From a checkpoint of a small transformer trained on Wikipedia: rotary positions.
Each number is 128 + 32 x the weight over the matrix's rms, rounded and kept within 0 to 255. Layers, rows and columns count from 0. Numbers have three digits each.

# k: layer 3 attention key, 512x320, rms 0.0534, rows 194-255, columns 240-319
# q: layer 3 attention query, 512x320, rms 0.0546, rows 195-255, columns 240-319
# v: layer 3 attention value, 512x320, rms 0.0489, rows 192-211, columns 240-319
# o: layer 3 attention output (transposed), 512x320, rms 0.0417, rows 192-211, columns 240-319
k194:105124131138111141108124159160139148084107080155147152109158186093106145157123137086122068146117132131127112056138153153154101097160162102144114144161107186168138104121138085116148105124137102119158137121131146140107159130092120097126122147
q195:120138177144158092144135110151167137152129126138158140124136152090155100130161075171124118104113125177125135190103130120164170141136110112188103117097139121155146108161139094101104099129135150104151128115139138157116115164155132147138080108
k195:081140107186186154129073117134159068118157140127135139167085121101099160235102131115097187090091118118097161105135109139145089154116118069132065065102115142177145118072112094183100132124116066152162131131100112143141125135074111046101150151
q196:124116143122100157113122126079099163159121117150136132083062094180077157106136136140126148111113131128123099080158134128117102159114118146052169148119081102096119138095109160137143127103068123140091107092109168089138144085110146067141111143
k196:178171140045120188145151128120117078149169171132142190096138134120142155099090183104166113158174125104146126184143107135118133082124135094114143180099069137149171081123203171160124122162153198128158174149135141115095115116159118158110130134
q197:135102120148127117145116147123155109095085136123125127164108092092141144081102164139125151176104194140162133165104112151091114131113118132143151128118146169149189099159140105143102137144169171155142143147156137108182114162162115155117131088
k197:090126134135131192136108107125167136112142156128149105099114146111111143133157094090106094132072139180134116116141130117149111135129158121084150150167140141184083143092129131139118104135120129121172148100142124109064132147100129116048159126
q198:140114132126122094131139123169164106131093128092167119152145111117188128132123110141108128147121160125132133132105145163154105082145109133139164138099147161146125116114089109125103091147165127140133203160115114105185137230122138114150141136
k198:065095129128134109131122141090098145146082186118083121150120126104069117077135151092150105106117086149182094103120097124148107151128120120150159146110158117142145163145107125058117145152123106086120099092124151136102124158096114194088143097
q199:140171084087175154099147150078093150092140187115130123109179161119109149188156130093142111107181102066104151069110142165153145083141138085106134093177137088131098133145163142089144171142130173128073106149080145141113114066120120097139151129
k199:171110130115192082129159148149100126123098127142093148105145102178135096116145133124154150126157144094144127128141136138070122136115119127170136110121140147044129160186107117107158128110129102140111152130174118136158082101083113143117147093
q200:098135177123113109111079097079037141093174115129146135125148159186117131163147120073122134116162087104126155087139126131112123088112132091077111142141117088106096128128131146133107092135086112098099119143148123124127134045112109092121169129
k200:152149131093125150094155136124112141138124124161121153133144113145175117100086141182136136150124158123138141149180116153083130112128126163159103166075124137097078104122135160112161170101084150121079144094146121133101093107120147102121099153
q201:093170189141121132095136127123051114103171165154115120094101113175078138101148139124130131116147127090125123078076128151128113161099137131088111135109113128131144170083108149167118124140085100123118099137160146105125179089078127081108128121
k201:138152108099113155147135125120131151151161120161104133145171109167146141126112109087187119141122167165122145161119103104081134136140138184097147168176121175105089142108134132143128165100151172144093164143147160091099109112178143163154149128
q202:093171149060124134110077125110047161127119138118072114088186143182184116126124168098122104105132108117090130078128100133137158087111129059068101169151117095107116155096159152119160110129112164125125115141144159128114143083148105082088180135
k202:155130104100098133109167107133096088111153102145123133096106092178156144113095126175161171127151151127138127150175122177126144132221120159165109155176155090083098111119133191126136147140076133144075158152109061111173118063038094147124118162
q203:124109092119150171122119101082122151151199144156113102143122140133094161169150152060138098087161146126112105104107123134159095150107159162118089104103138168143164131081158128145126124143120165128144098129123107135156130074093134069112118157
k203:132179116113129096149144147119139099093147131103095176124095128106072154110108152159185169123099102135089113093120156158109118164105127133129148109157179127102115159087147159133120099128113125136106105109139117113118170066165077164109147125
q204:110121129127160162166131164122167154114195115145124147099138156088135128112116160132137149151163131163133122153138139157139178145103131119180147083115074151175135150166100090123164151104149122101151121129097110111117157119096157157120073100
k204:065075159184132145148133091127150150131148139093153107172111154104084081137141097109137102112063129154133114132063141070144085208074073131124109101129121115162200103105138105119102088175153132141125172136187145144131135199127155135121146135
q205:154106073149125095159167144123186090103079074157181140097091104086175152113151075129112184134127149207185128191163158132083131120137128134214201150094122171152143084139131119147146132112114117105144131109134143109148149180122144168136083144
k205:155113134131087114138085148124130137156120140095156087142126150109137144108108121120105129105097132128155113111077133109158137156116108086124135162118124087189163103113057171098122140113167099102179110128112159097116134166177178133150156090
q206:169143137088097115136088112147091065098114146144169124122133125164174141129139183178182089122109088137152123137184103114112111104118156092112170222116129110080067142112142214141115146139089164184089096179120149148104083117147160141182119156
k206:129122107136092176076162118120118148144146132149128103097131070202161140117071119151155166131182137073109150116095095182156139143138165163129124137154096153113100132115131159147133136064153117095127131099179130128133150134116115154120120133
q207:120198141076108115097088131113076152128149126105044140139176184164117125126150196122146128148130077059066121094091107121129210112110136121082101157137163089076115181128154154123115158136103136127122109137122143136086101095153136066112167129
k207:116119116095099149117145130153099099121193147161139154140127096173156124161081147159170175129138135116144082153168122174086076184155120175091176129144118120128080132156131129103173110123106093189146134135172102128152114086071133123087130151
q208:114082164162157116184174186121181167159203115128121147137072134102073155090120110090146137164152145119158083173106144092134072188108097133108191026132107188180142144102111036122158074125123058088121128092130075085160142085044141119131141115
k208:133051098170093155140128148116135076135120141137129140159165119073124160123141097103099145087071136174157107123108164032199147152058129108121141081093174105164216122153099096139083114145147099092127159148133139141118167202155153120086155084
q209:139105125146147095154190177189166136101129114165117123125103066137148106073121092139166137083134134182194115148170147110146101145175212139141161163071116167143154153110117117119081129126113114116128134101168054148160086167134149164160113084
k209:152123087149165177145089106092168150157089148112148072148154129070136122129123119119100164130068084139128164127125094093170169126139121116179138146119111157147143111158099162168138154161169173115149136135120134129106152202200152152169152122
q210:139110106127141151127177149137204128113122147192149118149089104052120126135117085152094105133178197190115129144117170139135082127137133108181158051112110132183169050090085067121094184154143126105096172080138130105181147191101157147085133102
k210:115076102149143082125066135130209099112055133181153156135144144138128127116155116109063081142128159168136138091189149046128096120083134117121084124115140158123145087114103142133132072191137142099162150099082156117152145209112121133146153131
q211:156150083105097075091164147093059123137073127134170158124098166075119152116176163119160164102074168144163172141176092138113132072152178118171163232165143102079102062158161124189093161101130161087130112123159194111128081167149140170146115118
k211:076156116106147122100104039136096142160177121202121174136178116158151135124096128091158139133159162098103134146174098168120161093168084143128103175164100103125083184145155112083086154111130156150093162108096128152102158051151125126126107117
q212:165206125097154152111118117098109165131077120110111110121180105131146165155149150107130172093094107107107142123141095135142129146126146109146092171122139087093146148136168181232157134111112150124161103173139200135116134134174161071133139120
k212:098159092072082110131132116146119124156156091104108179106160131157125161095101175144145129084183129104114148095150116152089136134183122134112127118144117143146101169144120141081130140138084138130089098116062037111124095064077081061161086147
q213:098108141190164085159158100185105102163166115073116145147044136198067101149147111113149114153155172166148151161103149086141104185146063155119146129156100088124156161113094118097128082099141060127185147097131157128082103187061074123115157122
k213:158133145079119118151091139110188145169129151158117148154127188045167109149113120098170053155127113138159129103136127111087089085134110103100096090130090053155184145099143097169133177121143096103132105156043177139095064148097145146099143084
q214:122120138146119139145159170153179176127175157120115151164172130112073077130142122137112127070174166143125093212083180108109114127078134107132122002126125110164155152139113120081150123114166024097113121124139142125174174119128100094091155118
k214:159099154171084078131156149168162134150124115154081148109068142115101135158134159139049101160048137143126105139073106038091097181052125082140083096014147099147135074067093161116124107112134147196113146096092098063126155179185157195175160078
q215:129135133128112108110212153112165132104113171180178082121114094101067112152101077134101142104176165174191148159110146110102077102091191092188095074087149171196181114096166073184106124154142168055130117093133068052182133174114138074072137105
k215:147102117196134126142109088163145075161068149115155115125146104156095091116133049097106098125110134147115183098116138116151148128103133125126114103107136136147179106126139113121122110175125111143183111100114183109142132132177072140141127082
q216:151117158142130167142110140142164156075128152155140123119186125154110136134057116108155116154183142163114103193127158098088114133143142109171146140128084173145108087185084102112128165119147124141124125143110091169183118104097091181130185127
k216:128123166213153105155125093096087126182190140166156058124077192169075075139120084141119101168123085123109171133153115057087121109131059101152099085119114166109153088123084174128104140070117042129161136107171140159103130211147131140124111123
q217:176138133085129142073185165071090157071111126117165097087170189114145145151151122116077162093104150165074162090102101162143128105168172042112128129077127111156132077110142152106111150133163164116137122145102134121074115133133182120121115127
k217:169162113077115171154157200110097137123154074181076179081171138161087090127070163161135066118157149162089106183187101150057150093114142112173128232123158099160059153124138090173154136153115177097066177133129139157133131077140118123115091175
q218:118060169170082108169067149164118094215112094119124170137081140180096091104204133169066139150078093127103128125115130093134095196076017204102094074125166153107128149085091150128069026155084040209134116130072196129171100116147110056129177144
k218:185106118117111152169168146122191184106114151186130143126198141137104147139120077119063117113099136236135135138106129056141139118078131117175092119084128082177189101099131122183147182168161146120103130131077137085127154192144156173121152089
q219:090040170191126069179198193179153091143148129146101123152104116158064046122141120138101088132116214185168150149080206082080053153061086166221121053087179215163150136042093078093091063177102073099058143085125104048237111158103067141170161171
k219:122124144156094070115088124166131132176062144153156127086073148131102116143132097137130149132084140162170140108119139091064083113078129142171106153103175150138134103123117121142121080131136093124153138099123183073101135205189156151182166109
q220:103126143146134170153126101152150123165077138101184129164188117113116112098117175147153108193123120110112081131105103110122131155139154132132169065148174165132083182126173109125079131058136126175115140121105119115067160141106132087107152145
k220:129084099159219095127069098118169088135124155098173054082107093148122170074228063082083163157139163129160126125207140114159069181088146083120150078133193141105175101083076163172149097139134167091191086153121143123082173119092170144105110036
q221:127101105094073091131193138046098232116087116088165147094126170177064120127158174103085159000145170098067171142082141152148149089069144031167137152118162150134080082174133126078029090185161083134133110116130151144122137059088141138111151161
k221:154174143109143191138118159132019138107128138120130095106141102128146140125050138120098091096161151121114088154204116153109121128181150197092186101114096109174115191097078149133174146190129129144113139168143102137184122119103118128132140156
q222:115154141122100187091143106097156147043138151099091107078143119115119138107098108133190146089130118108180173126124128174183105056130073108151172230150108107114124106125163136149126117094147162120094130104102141159087142112116067179141117151
k222:115117063059105143149144159141136085098133109094111120116133092093164084174133101175155119137129168113104081145087132153134150167155143138113121160110128147119137134135094130112103170177106117179062140143099078186115078089048107130162113192
q223:058074156154129069139074126129119085111069140109091130094032103114111099098172100100131150161061173152159170175167139157155144163132140193197155101152162104174120121085140139118124098117135119140180136133117116114117118203064102143129063116
k223:147145129210093096173062180137158069171139160119076104135095118107115049141111086177176178100147141255113145144064120166145147087147107206149143169151187056140140137143065108065061136087130115122129040154130112135126109119154016130124114107
q224:167139114150111120150074131135178107086165087125133118166096126124185157156102085156132135138140095120119088134146149156148141088092162124135161214143135132166154146091141149131104113163163136110154150157095125164115096152135161136132097107
k224:134091070067095145123149184109114154143119111148149141211140135104195109127037159202139083116152128116175043172136146249113163076142150176108194141181153067136104135175159067107209156098117157082079142113132131204185088105061122151021072174
q225:097113109139132083163106138198009108170168165137067172170116106169153143075088138139167079174119135117156091146121098063099091160172122164069130103120112135098114176166105144140130133116079110121111103113139093139175091092181156133134202163
k225:138150193189183135104137129143149108183099129184121096130117104096141150145075091094085150203095138098170159121141133152108069142131075104132134087148085155164124150143106122115108115178079112133187197133118138137106101140089175152094138094
q226:089130111145049189122092110144123119168154129123143171124093137072142126165080087125137137135110095155156109118171117098153126115158114126130126083173150157094152101159117126173056139109187180125125117126156114131112159173098092137158110170
k226:115104100211171129147134128103140153148133118113123107163100080136106135122181089160090122056103150188110156092127153199124124124038113139153109109105124211133101188124151044113079150166169122105083135158117185214219079157181109080110082149
q227:094152189212145060161087154134104142183099147122073131154116161169125121112145190155116123114080205154126161147129086075113102180122184130075132093160062102144143114052114195124142164076079094122129143112195081085142147106131143108186132099
k227:185123128156136095101112102122123138137111171138171138066182168106186100112113147156112077187101116099173157160107116104131124095138103079131108159104078151157140066084090167123127132056157158135194125170138142092078084169230089136201073050
q228:145132119111150127152145151124127103092096104103126122123125100138119133154034136153113155088135111113136100160135134110161189122120100145104105119110137184108150059147102079154085134192118116155152141106121148179139074114174157149101136133
k228:108148121111130130144138174120122180040194073080135145145139078150173173172186100156144163161134168105090048135147191157112055139132149119098076091168104133058131137138217087139110095210132089201121143192127168140255166109036153102096119168
q229:078104110148074061170152117169041091153123104111179105147134119140195116102086187104084094121118146080117116210094169101101127164145161146135101165115105106144147143157090098149090145056097117146145096144132128145114132095181209138174170088
k229:077133177210151154122077142170163098106165140142169141172105074170106130116126092107048144178076153077181133122157137167102074135180131150127158155085142111070172126091125088146101089161091120176130163108144121116114162173094117151082136169
q230:094166120093107208078184159141177172027154128106129118135159134137131137145089113153186148079138139165110115107076176186166108117136181054173165153131107134152121052163111129096085187124250178112146130101172133169105159149126163110031144132
k230:114146075056096164131153161095184109123159113095068121142190147132171096150137145139111126126126103147123116117052115123148161114149117086098104107115094100136147141161119089103137133192128122112103120183122113162163123076112113118107166183
q231:143155081078129091132185153011132184082120137129203178101144191093079119100175075175059110078122156143087169133075132167225154087128150113161106173154145128181113057191090147170103152150211145105091137111130148162080079122169095136155183154
k231:175156104132170131128148145150116112103130154141126152129108198145164145128054190178137071170148107154112177126163088175099116083142177130105122205093157150173095067175134070102094141133067176129189136101131171148104086086157147063141078200
q232:134117151137137043129121159160149160126195110118084070120084181116104094134176183161052139102117129081135210102136079127094110168151045177142095112119157224114057144089107146141164101118118103131124129111127056153157035106168101070102102169
k232:098106169175170167120091127101122114087153138113108114214101109136135130135134102105165157134186126120139145130153145173186083116131146184150123110203162150144156049134117189181095128114113134105131077159123137156107167134033094125192153122
q233:162151104147174127128183098186139136189174124082104111172141146095133089164106100130137127106135121074154135090152084089096123132077107142106119046106121093165158110167127091079105125137153122068135106130105229148145087100104128087136169111
k233:124164121131167168119098115146144108102113109113140065188154105161132128082176233136023126158126167156112094071129199075155128132131092130060083014141178149103134119235056126132101119198131132147157184115083140115106140135123136052152127146
q234:143176132063092095094144181141135156092115111115119128067175113133179121103094134085135113119074082195094076165142071164135138070152140095157118127097169077104132100101125128105145127125126119079115155120112173147163120083084126137123126168
k234:154144175147111185123117171155190167121188098105080163173136069132077192091075131144108153168142147129098086120107136216138163173094133089107167160102186099087120089118150058068081132085139138129088172097073157092117127122096150135140132105
q235:102095068134086139119111101193149128142116144174118092101085139195155077086074190161096150110077114085080096094171147141141143121101059148102128138120167136096115246188144137104077114178105131150088103132049207096110172111190162141081170171
k235:095111151135219168140171130155162096192135158100181072178074072153172153149060069179163129196129176156147145142164150151085116146137180168095163141152139108055164120113137140160135084197094111151186150087150160122077117160039165140146054118
q236:125145169129141164145103158186078148161098176147135126159184118133186149077127138111114126143124140111108103123172066110099128110108134108079152089110121146123110181037148077154119137154098080181111109130147126094102114098197118087139136146
k236:123158100123159095135126118153080131177076167155188038033124145106148157103069103095096107143089179136127148088164156107096127126134191082103131137127131163129138147072168176152136114107092198158199140122182110124098120129195128188175107099
q237:121129051098125132128175133079131129078108089117145163121118130128115114127139105148092155108171138149096200097169117118086132150131086065098157105155102118127146124120122123101130179125077147071090091149128106151118145092080086143100164187
k237:142140105102092185116047109097088050169110148133137194111146117129103098124147120094106111152127103104096191124122144175176179098190121130090110115107061109245134122146146091197189154146163135118137128127132161144134100084142163088132156104
q238:158169156153048135150151110144162175158142156163113145089147152093171118137103107146146121135071125125108124130136119088083137113139146092181125144132157078099179148178101181179127107127131143118190094085126146107073163107136143113117168098
k238:135119103144081133096079067087104181138111170162151145152128114171152107146071154092075105144178117181187084128129073165085141121077106136105124180102165112198178088143134110089189097148143169071119135096098131133041160165158141146172131147
q239:069133153090094123111117157110207136085150199115040139155099108135209077121125208173190114117142160172167104099102161184138147114158140081141192040138106134173116113166160105084110146120184163101127157088154095165102127100043133111092092147
k239:084138125133083185155146162077154162103146146061105224143134114101152109150170168154180119086146139144093052083065083130172141175093087171146097184135164105137125107171062127099136183100170101121128148127117084114134170082133130130120131173
q240:123131095177125098150025120144081086144091172124166098108117124087106063116089090048116152170108114092109165150105130123143130152172160186128120101089126135113152184110182107199104133090101147187130086093191104110092074141095103122154092118
k240:063120202135175078155160152116124072116133115125144066172138148156091123057136048133130175096109198116127179122142126082081116183081079116118159107112130157124087105091067159064096164083114094151115092108140110165180145105189119137114122115
q241:153166078055125159059140139118219202100173138107114108135125094072129183141126089101124151149132107168125154076128110152157110110111170100207074128093137103103110106154098131156149164162238216099172122105137150201145126147133136113058131163
k241:130120097069079170149151166101127176099148088150090162206217163128144101145132155124124118165149099109109118130145162155124144130127070150090135057135135113112135143197064099109157122152124155125080094153101082179171150128093057051155125172
q242:191129100107129098147154140086207109135163141194210102148094117101138130202153110091169148119126147132084129102151146146142146060093102100135116093174153108102121137140178081163089201107096147177084134144099162147166120143178109143156060173
k242:159136157110166105128149114099106079118101155065148026093077114173102143094167129138093147164128134167127056144141133106139079067116142185153127161154122173132177200098092161167150068187124057078161085119118106126139112164083142075091084099
q243:192128114194174105114154129142145099169135086101154129082189218165123171089118190072134099112092113103093080123163162096066112150129124059131147108106089152158129152142120131162160120103104117107123074099115137070109161113090157102130115110
k243:102095116096124136138114115149183059100108114143136079129139132160168167102110126090118126153127151120114145177164151101120188113125178084163098154108069158119146125127129127143070140129193145054111219123161173113128126170174241120111167081
q244:144127171121114109124132149159121120138049144168094124111156149113139093103085132172127109157142166179157154110167071155095105093159130093075166132146124170150117122141141109153167145128103193159145144107093137133125074118138165150160160120
k244:052129101082138087104107078162106128129125150112145109129144097144135134103138135196138129133135220126156083122151184153152139104161149083255189128132134110096062115100127115186106079127159166108153085127159148136164158093154120197167116139
q245:139131130170129085102068188135187089132142126146136101132155157100106087124123139144142086161142161162118127044146117135137088187082150127124092092090168151120128151091087145077111174177127105162122095107180125093109122108165185080077129132
k245:122154169101110124116170136163122138200083108155122063171177142133159140201121107147105153136154151114122121097158081095121152112128124114171128113148151077152125118131063138164173157078148140078164183088158104143109145158132240130168116064
q246:162155079159166154095108103198141097175158151075092149177137179097213165174213151130113096176043134098122156159152037079171148128107145144160122154162134054125165201090166185160196125088083123104125163112099118081141156154133151125142067087
k246:130100177153153066125090047124129142124147140204179158106145055120143199130173133199138192141116187125137060170203128075096114127123124085146173067099153159081159093093150172161131171090094194179106137121109097118085114149185089160180167115
q247:131132133088178109154151151163134099167151185144096103182101124080153075153096140136147126126121167100115164121151088107097156141179102178110075114105153155096190173100148121114175157115086067142080083119135127119175070120119170074177097099
k247:104116149170153129103073124124042139167121164143150137073147111149109148153092096089119193155148163105159109153096166140156177191156091176155168093192088085075159087167061155153133071142136163176174093113182148107102114112119087123173107103
q248:139092127130069091126132182133238169137121110131093075128124143118193143089148144144107116140078130171139095084144136138123126135050142115109076089149099111173125098036099103138113142132091128079163148115137153115151122153159193119080125169
k248:082112213131064074163084116119102167082153127086178178179191151111194047144139136119119161172110097121182086096112132103194145124118162112089122143171155050093095100175160174110169075072113140124138148185164064123162153154120167090159138130
q249:126060136143062107116135138157115198094142116111167128110090113132161123148160126118094137158165069147120127169149142133073095141105161138166106121135128125125115084089118128106129110157081168124119114140121113117113136120111098157137135126
k249:068144131193139095121082115135110156058127160145188153114139122112133171116158102136083123178056209104155126073057158165110054126104217131144087151112075127153089195152093115167116151130111061147120185120160114122074094142205192137161145079
q250:164149125112096105144120106129131110150053089114112138165132055156137139145069159166160151109142153115071187082136164123144077120120101135153106153158160162095141119100131147117159120143177056111160138135110186109138115142108162102132035142
k250:152081160103085083153179111129148047123115124127070202156082073127139161094137210103217174169068090152195077158112150144105137132135081135157107121189150083091196167146114118104182068113101152156011163117078136083152097148095121189133105138
q251:127115156140142134127111095153164117081117128182151117093095145138102104125099108099146116130150168098137113178148046113089090113124109173119116091124101112126129093157175114132155112104078117120119094181127138118168119176131107135180113165
k251:085130072154168151110101112131083113112183126112120121131068153129118161105141124088154190138136127137145106156071153220194150178168126114127163097156106114098156131184104146134111099196036118151151074124128143088124151164078153146118156099
q252:126156148107150132146155101163083170113151166114121102129137128096123172121109128090120195167062150100122064146137152096163097100109130076076109139145090132011176127082101117182120127092125099110097110123140109123128209153091116168113110100
k252:127148172079096094142110134142112103117065057095127089138232103116134120104114136134074131116134145049126082191083136105130108207176151126116165173151128130096171108136111109095105156125140114085133107172122140175141058129061165144159116094
q253:163140143161134178120116128180138145175142136172142169140185098205166169068155133121127087055049086091108085162172115089071113128141178150117110088053101128147101157097165133075154189074069151137091160135105118086169112117182125142142158061
k253:167135124102106161144151103124117154110142076192084128145128181137156159125091173097113146141109105123119149191144112107063143046160100082150170094041093111118126076100205165160122110167157094078200128116071177086065108172188158148113088135
q254:179112118127145061153093090096088148125124117056095142107092122069116108176127107089147140115139140069118154160099130135157108195133075177141106155109145196128122121189137125134125147115203132148087142201144117180125131101108136109150165146
k254:118132078097126107122126130125147177154115103088112153101118120087070086107128120064114114093082116116105184135127171171093114192153070142074107084152147130160142102174157069103172130133180100156086107139116086097156108075083163143137142139
q255:139098088063082122120169129130060142141114111129114191104211151145114097148055161197088108068179178104083132168123181170105092127117156139186174195146146119129157126148137101125143124156135109096114179150132148157131137121114104163159149124
k255:088059183119151152107066145121159146167146218104123141082122079086121145177070159139132129089080128092145213113149102189122131083162181168200157116154085137119087090089187104145093174127150084185057200131160148167134124128153154123047116161
v192:075183172135167120144123137184146115088078087095181096150076155088115167173120133155143175169143110125255054075057094126187143106153075134127091154137157133157110071090087161199062100101104070141170245116126146117073106100131111105089074109
o192:134218184106123069134122138134171139103134155089160138167168139154149158191149134206104140084141130155144092080150215161134178131188143123155047128168074141134178074166094156125118129132099006145105194096124182122160144148140127099095114105
v193:115113106107066135141132135092090122146072170167104183135125120088178119163209160119130092106123088168166046091113108121121169137167159144104119074134084130142071213096093134067129190131138174153120186114151084177093084146096133130185109120
o193:176168143147106102093175138090187193170061149128140178101144063103175063110197128145123119080110123146144073154153093113123084180120173090077100075142104095127083173121098146134141125084108146172146144116188127185142127075138141123118159133
v194:057119120115077119117126158146226119059158151102156149139129131067122113118140146113136082151087131215133139137123115144120152059090111121202134059173132133133047184143091092171160147094088177147130145127179129178111207095154172200098162108
o194:155141143113076146144116109067196161113069147102091165127139158202171180092123126124177085066111148169138089139182091091087088144122079119188084081150121103152090139105090143181111177046087045162112180143134148183136107124166152152139108139
v195:120091190129163172132129097090121177148096117129071093178140142114126144121093193108173079120156176127111095111168120134155096086134136167172051163171166160124147170166088205090130187077160097101131154151170169117093222084132123118108079128
o195:133044165101146161180136124170124156105122086145114104094129194140079146138143196097159113113175112134099181137091042119083149153143116102125026161110141113073085146103123136095175147103195101111124110098178076129197140030120149098115080134
v196:128135196158118102116135109103105187148126108154135111124089097170074142115099184135095112129147153154204143054157127088093129103092080101111146108121137136162129100131094117095171166118134049085067139095129148125171121132193116159102114149
o196:146093229033122096158104123141124106150160121111131140080100145132072148123043151106105106126141183088126130168175149148078145156151058010123128098152124114218188129106101123109142110069144091056135168112140101069198166109139113134098135134
v197:062107173152133104099155137113134087162116140087141170182087141129152075116202152098143151108145070077121079152117123100144117169126111114098147117136143151134106083151130177107164102100117164133096174124117099141102148068177049068152076120
o197:143186079091157032181137147122153148156129135131242145094143124161155129118183149135136142114094217030137107100198119107113136214092116079158095180167132107146139104152156178150150123166090083139082157137114187136110150045194183157132089130
v198:108172085094134109117115140104079222083135106141124138104155163132093137178137145077074142100129108110087218143065097194064128143107137103161096130130149127095099060170098048118090126172148134105197114139120117110118117175153070130125129132
o198:051086128105135118108075122114118197156128117160078119122107084120126147089110112098094109149143094089124121099058104132120107081119067159106126093093203103113112127183065074082101112150181121114124112212032138064059087150109122144151102162
v199:163097126103070154149091162090111103108131138149092111040154155087150111130150185172105119183123151174083160089174176200084114136111094085121189153148098140072174160165134177122140144127081153154114153052132139100103150108129144153109106144
o199:136104180151126073046193138054177050128214124101103132095086173096094143151124077100097151131145104147077130101175176110099088125060140096130183139132156174106133110131081190137110189156090153142165115076132119087094128105144098163101116155
v200:165112114104106116136151139126092124088079128140177127103156105062131133088152102162077121102179132112108147121143107144152134148136090114164086147133087101153126150171087173117084127148102148123126121102177122104101134127159138126105134097
o200:062136090124152177085117090120100152111071098087127112086138098087164168158151162140144159072115159115146132142091119140128150143140138151120138143116114144160042143164120115120137142133115132133188105098125133124148130177174137113083168122
v201:102152136112125060124132105116137227171147147116180121191111114114157120137083123098100152170092125120096081114080127155103183157147142128153138144193163032104110144151111183070125176076178104123165164139128143149182151129096094097115088138
o201:139087163128110148154184180130155151100150135157137143117133118136156074193128138172124180162151117101139160146092087105128148197147104136139134129072120106179131081169097160078152118165178099147127164106127096128185096143093105093102117142
v202:098145072111138100133109120131133080153082124123165171123121116122129101142187106118088168164117094202189156023151106160130182175139115161116108164125070124147095199152160101104108092103181203099122191103079138130080119127158082052111162108
o202:106224094125113156089181154102184120053113105129174074160166122072198063169160100144099108138084128139145141092123160117167153123119119106086175189182125132193107151184117173144150111083115197136140131074114154135095142116101092128136171103
v203:198165128145108114147121099059082120111115149154144091154161165135170156117093092164143182184114102107153133036138131157105153131130133066146162079153114083128106157169178134157096142163109106097096108107080077143101061162082172089108183114
o203:048112134105100129063156161128091084111134112112104112148134135159121114162078066176138162138118108148115126087151169149137190097121112137108169125127135152146109104183083131133195127140127128099123139074093143147085096104169124129119192118
v204:116142073148126150126111144123120063137125141103128130116124117117138120141097182219168155101158032206133101119135138136115141146117168084120160183098086073129065091153125107147108069162176127120105148117163136089069129098106171128114214133
o204:116211117184114128079108111130200125116078127083183088142115120092133159182148132236139111101059139156165094125133156102136149151136214081165134185113094061212136142130057158192073105158118153117103104079179182105051162100163174172122181088
v205:119084109104090147115116119169105097130115168122115148155122167169103110084071156110130146066178172144071102100077152159155115117106160117136112129128142168118131120113121161102082148105126147137147147156126143091159182154085126066152138157
o205:115089083160145159183119108210110153102088139140168134187143157135137127175075101109129083100134191096160119110150111094149087137059110122193071194098148204076166102094144184080094167133082171134144128155114136145106141079173150130144090132
v206:160111123159133100113147105132119103171123143075222136137158109102118099114100130056148107091127163068191147184158195166092082104126068102128133165165138153178149155167130161089132156144111131125180134177093069164123150160146128101155154171
o206:167085112101144142115120108133052151151124151140149154112165103104109144101087124088191097102138151090131091167139129119135077068129125155122094124167124139164173113113152149107169128100184078127123105236078109138120085176205082158109114075
v207:128139142114128145122138147162153134151072110083170118136129176088127130156128137136103093119097157109125173168131152155156110079094110155101148120099161203148185163184130146185141189098113064137109165194155148094160048153072189143093118080
o207:135169146124166119105176166112150094148123160080094137114197122121095134096152163115154175113115135128153146141167134116173098117130155160146179115145098112154131149089168096121155160104130121154131133155134124133179133119138124176060106121
v208:084115099107135139129116154146083115165150164124144116118124101115104101228102105100121129165157120130120104180128115092151121156174069150187167115094159091092187137123183094083137138157126170184172100159079109131110140139116071092098127136
o208:137107055125141185195085135110084099106136125147187157126102130124127072193128101079137114145153086126157177112154127113085137114106098121152166148129150162077181128123193158056116130164150148155149082157056147133124104174093095110119101152
v209:063145117157127185121127108110161055140075138093129077159106099169103073071111168067194098106116177176167103139088159100133113095105120080186105134133172165175055159151148086200136139114142133167122082194107119110151144115121123148124063160
o209:111129080103107148114070050149106174171107100135112125176134154131157153133128139114123189141181223125108137088175105088070165090170095088183086102196139153142177179068203120174188190065108097119125158165124107147178082119122067205148049104
v210:106117144114074146110134092082104191159106150134120133095215108095072067091182088185125110145085091122141138093089177110149197105103127121075114134172097108140149123186081071141108126098201150121123182087109105138130118108126201113116159172
o210:101153164105091112131130055111128118089118112119092121088121160126165068053103126164118174104128160087078169176062134073165162152165141111083115144144149105044033177098080127149064097119181129125135143100152080131088128103109180158128176118
v211:140180103141204119156159129106167160083106127187146103150138129085189120105138088089138148118179105122167046076115091130100143129135181165139145161095119098118136191118190093151097091153131140113190169107092092120119133100115143064152075094
o211:169181175126165125110129166143161176066066148180156086191147118178188174203197078185114133107158037131144095111151101155161154124124135148134059197141100144148093155123133129057131106145119155093094157154075122152089151112073132089143048166